Weights of a small GPT-style language model, trained from scratch on English Wikipedia: rotary positions.
Each number is 50 + 15 x the weight over its row's rms, rounded and kept within 0 to 99. Layers, rows and columns count from 0. The size before them is the row's rms in percent of the matrix's.

# up: layer 5 MLP up, 1024x256, rms 0.137, rows 819-822, columns 0-255
# down: layer 5 MLP down (transposed), 1024x256, rms 0.0374, rows 819-822, columns 0-255
up819 104:63 58 71 58 24 70 61 45 36 45 41 37 66 30 38 30 23 62 46 35 44 53 48 41 39 53 54 47 62 83 55 64 51 40 55 46 53 59 68 41 10 52 46 52 70 35 53 48 61 49 50 66 61 51 92 71 59 32 26 69 21 51 55 21 59 26 63 17 51 65 33 41 42 47 48 41 51 52 71 47 33 53 50 67 63 73 58 75 46 67 73 47 44 59 61 69 65 32 22 62 54 67 43 82 48 49 50 54 52 54 35 52 57 60 54 47 61 59 44 93 57 42 82 62 53 77 43 63 71 49 51 50 63 50 40 40 47 27 61 67 61 46 45 50 33 80 45 61 21 48 53 58 63 46 61 40 45 30 41 50 51 53 60 36 78 59 60 41 52 51 83 67 49 14 48 44 42 61 57 33 58 29 70 66 66 37 41 38 47 56 64 46 62 61 44 59 39 36 43 52 51 33 57 43 48 45 50 21 38 59 54 44 37 56 67 55 47 49 77 40 99 72 62 10 86 23 73 64 40 63 45 44 64 51 46 41 65 51 17 53 29 54 50 45 65 54 58 70 35 65 47 51 61 68 62 11
down819 103:28 18 49 38 51 56 52 56 69 50 54 61 53 32 60 59 80 28 30 26 23 96 67 54 52 30 69 64 73 78 46 70 39 39 41 63 09 53 34 44 28 49 54 46 48 37 47 31 73 48 57 45 56 43 44 57 53 92 37 50 67 44 57 38 36 11 69 43 33 37 62 44 50 48 47 41 47 45 62 46 55 55 62 54 49 61 39 47 56 45 61 32 63 56 51 37 61 27 32 48 54 75 31 60 45 55 47 50 42 39 31 50 21 56 77 57 72 60 57 84 54 25 35 58 52 56 46 63 47 39 48 54 49 30 51 45 73 40 61 36 58 22 62 60 46 65 58 83 56 53 65 38 71 56 48 53 47 37 43 40 74 30 55 66 47 68 51 38 44 41 67 84 56 41 67 38 39 41 75 90 60 31 82 63 51 62 52 62 82 49 41 62 29 58 75 39 31 33 67 29 43 51 52 51 36 43 28 34 59 45 49 66 29 40 76 72 60 66 54 57 72 46 51 44 47 52 35 48 43 33 34 43 56 58 46 55 50 32 46 56 40 62 58 66 63 52 50 24 27 21 70 82 34 67 23 38
up820 102:60 63 67 80 07 43 46 50 43 43 58 36 27 39 71 57 55 61 45 50 47 63 42 79 67 32 51 72 61 57 41 45 49 26 39 43 42 70 41 53 80 54 46 24 60 51 60 52 66 39 39 37 59 50 75 63 56 43 51 77 18 53 34 58 28 42 48 62 43 44 53 68 24 63 71 41 21 68 33 37 43 74 51 55 37 69 52 46 53 26 44 80 61 39 41 53 28 40 43 57 51 50 90 40 54 42 43 34 37 58 70 32 36 54 70 20 33 43 69 41 55 54 59 64 36 75 27 43 31 35 43 62 35 31 38 52 49 48 34 86 46 53 55 56 82 62 27 46 58 47 29 44 43 52 63 41 60 34 56 54 21 55 73 59 43 52 28 25 70 43 40 29 61 73 60 50 40 38 72 57 65 45 47 29 37 72 51 37 72 49 54 62 58 52 40 28 51 38 27 36 56 58 43 29 38 62 58 50 58 43 68 40 52 60 60 79 37 49 50 44 15 26 51 49 34 62 44 78 87 31 43 54 44 34 27 58 45 46 33 45 55 60 43 68 13 63 68 31 63 53 21 26 30 57 51 47
down820 095:31 54 40 39 45 43 43 70 56 64 87 56 63 42 22 30 67 53 45 51 38 38 69 46 49 32 49 36 50 51 64 55 58 23 66 67 28 46 52 51 38 22 19 39 49 66 37 63 67 44 41 58 66 40 59 35 34 61 72 52 56 65 48 37 10 58 20 42 40 68 69 60 64 67 37 60 29 64 51 67 16 59 60 63 64 67 29 52 59 88 38 38 49 53 58 61 44 29 72 39 52 62 42 72 48 44 45 21 44 22 48 35 48 41 63 63 51 36 37 58 43 36 65 48 55 75 47 29 47 23 61 49 58 67 82 46 65 56 55 57 46 55 36 58 85 30 52 43 40 65 30 35 54 37 70 27 51 24 47 34 23 27 31 62 27 53 27 12 41 52 53 44 56 50 54 57 60 52 59 43 35 47 44 55 57 65 34 81 51 77 55 44 76 61 39 42 82 52 47 49 61 42 73 65 51 50 42 55 97 49 48 52 35 90 37 58 47 46 55 71 45 14 42 27 47 70 49 42 34 47 61 44 24 52 60 29 27 39 45 38 58 60 27 69 59 51 50 42 57 63 58 62 49 51 45 44
up821 100:50 61 37 64 37 32 61 48 60 54 67 40 44 35 31 65 23 47 66 87 26 52 54 69 73 46 37 55 48 64 42 50 73 40 61 55 56 58 76 27 33 68 34 55 31 42 82 40 71 57 19 45 45 35 73 65 66 44 29 65 38 43 64 55 65 57 32 44 56 46 56 48 59 75 45 36 77 58 45 27 64 96 55 47 57 44 82 51 37 35 80 39 34 52 22 45 43 61 43 70 30 68 78 67 16 79 41 33 60 44 49 48 54 61 27 84 51 52 38 32 48 50 50 44 47 48 56 46 32 33 68 60 47 38 45 72 45 37 41 92 63 40 83 63 52 67 73 44 23 80 57 26 31 48 46 65 39 55 48 51 33 62 60 48 51 31 28 55 63 53 48 55 64 40 45 27 47 43 52 41 50 38 72 23 38 42 38 41 55 59 47 61 61 26 46 38 49 31 38 76 71 39 29 38 64 16 60 35 51 33 51 53 50 52 32 47 55 65 48 46 35 59 54 73 61 57 54 56 50 17 47 34 65 38 42 43 60 68 51 51 57 57 51 47 66 43 42 69 34 72 40 47 22 66 53 72
down821 098:26 53 31 54 35 57 66 64 50 68 51 61 61 61 27 48 47 71 49 65 58 46 56 51 55 34 49 73 51 43 61 78 40 61 52 50 33 57 63 69 49 53 54 39 58 77 33 94 78 47 28 42 32 52 15 38 59 64 54 39 59 49 56 49 64 66 49 50 50 43 34 68 45 51 61 51 40 71 27 31 61 63 74 61 69 66 34 39 51 40 44 61 57 69 28 63 66 48 54 66 54 54 53 49 32 62 48 08 43 43 49 66 58 74 34 78 36 48 61 48 63 39 80 61 54 75 26 41 43 20 57 59 54 47 56 85 72 32 31 42 25 48 50 58 23 49 62 25 35 43 73 46 43 44 69 35 24 50 87 59 31 51 71 40 35 51 30 38 36 58 83 44 52 69 39 52 67 33 55 62 44 40 63 78 52 21 40 34 36 29 57 74 38 54 97 27 49 23 29 65 52 43 64 31 82 65 57 54 45 65 44 23 56 57 41 63 50 42 39 45 46 45 32 78 44 52 42 56 65 31 54 54 48 34 60 52 45 68 69 47 51 58 46 64 82 48 52 33 48 69 37 59 30 46 49 53
up822 103:33 47 65 50 43 41 46 31 48 47 34 66 60 57 67 56 35 50 61 74 51 58 64 43 35 83 34 10 59 33 42 51 71 02 70 41 43 57 45 18 55 40 39 63 49 31 36 60 63 42 32 30 47 30 47 42 76 31 48 47 59 49 60 56 59 46 35 33 48 37 58 50 56 52 35 52 42 32 33 59 52 55 43 35 42 32 47 48 46 65 59 36 46 44 61 26 67 49 74 41 22 63 56 48 52 39 72 74 45 47 76 48 43 47 73 40 62 53 35 40 28 48 13 52 73 30 61 26 67 34 44 53 23 40 70 71 55 53 59 43 37 54 52 48 43 47 23 54 22 45 69 77 43 50 34 40 60 45 35 36 18 21 60 43 50 42 66 73 63 83 32 84 80 39 71 67 68 54 57 50 34 68 72 24 58 45 42 40 63 39 53 29 39 63 65 56 52 54 56 62 39 37 39 57 33 50 86 53 42 76 53 42 68 63 32 50 68 33 67 77 70 53 18 71 48 29 79 44 47 47 51 29 63 46 39 46 74 43 49 36 54 68 56 64 54 35 28 59 66 45 42 56 55 33 41 26
down822 101:31 50 62 61 60 54 29 51 23 71 53 49 61 33 38 49 53 65 31 69 62 37 57 63 70 58 32 68 63 40 44 65 35 31 38 93 60 30 51 57 47 34 53 49 77 34 44 41 41 24 05 48 61 55 55 53 72 63 66 42 57 72 54 63 50 55 54 57 51 61 52 50 72 70 26 39 18 61 60 33 40 54 66 43 71 64 57 39 46 45 63 53 31 50 53 30 65 30 53 27 52 40 46 40 64 39 61 47 45 59 86 28 15 53 51 65 11 15 55 50 48 27 35 47 61 46 42 51 44 10 52 77 58 53 41 61 29 70 52 54 51 77 55 36 53 43 35 60 46 49 50 53 37 44 53 57 43 47 53 33 16 35 57 30 29 67 70 34 43 52 65 27 58 57 71 37 51 49 43 54 60 28 62 71 41 58 27 37 60 32 39 33 58 56 42 17 20 41 69 53 60 50 36 71 38 57 59 69 49 41 64 55 49 67 60 74 18 66 45 55 59 11 55 40 61 44 53 66 31 63 25 48 60 56 46 73 57 55 29 18 45 63 36 49 45 53 51 44 69 65 40 25 71 59 68 59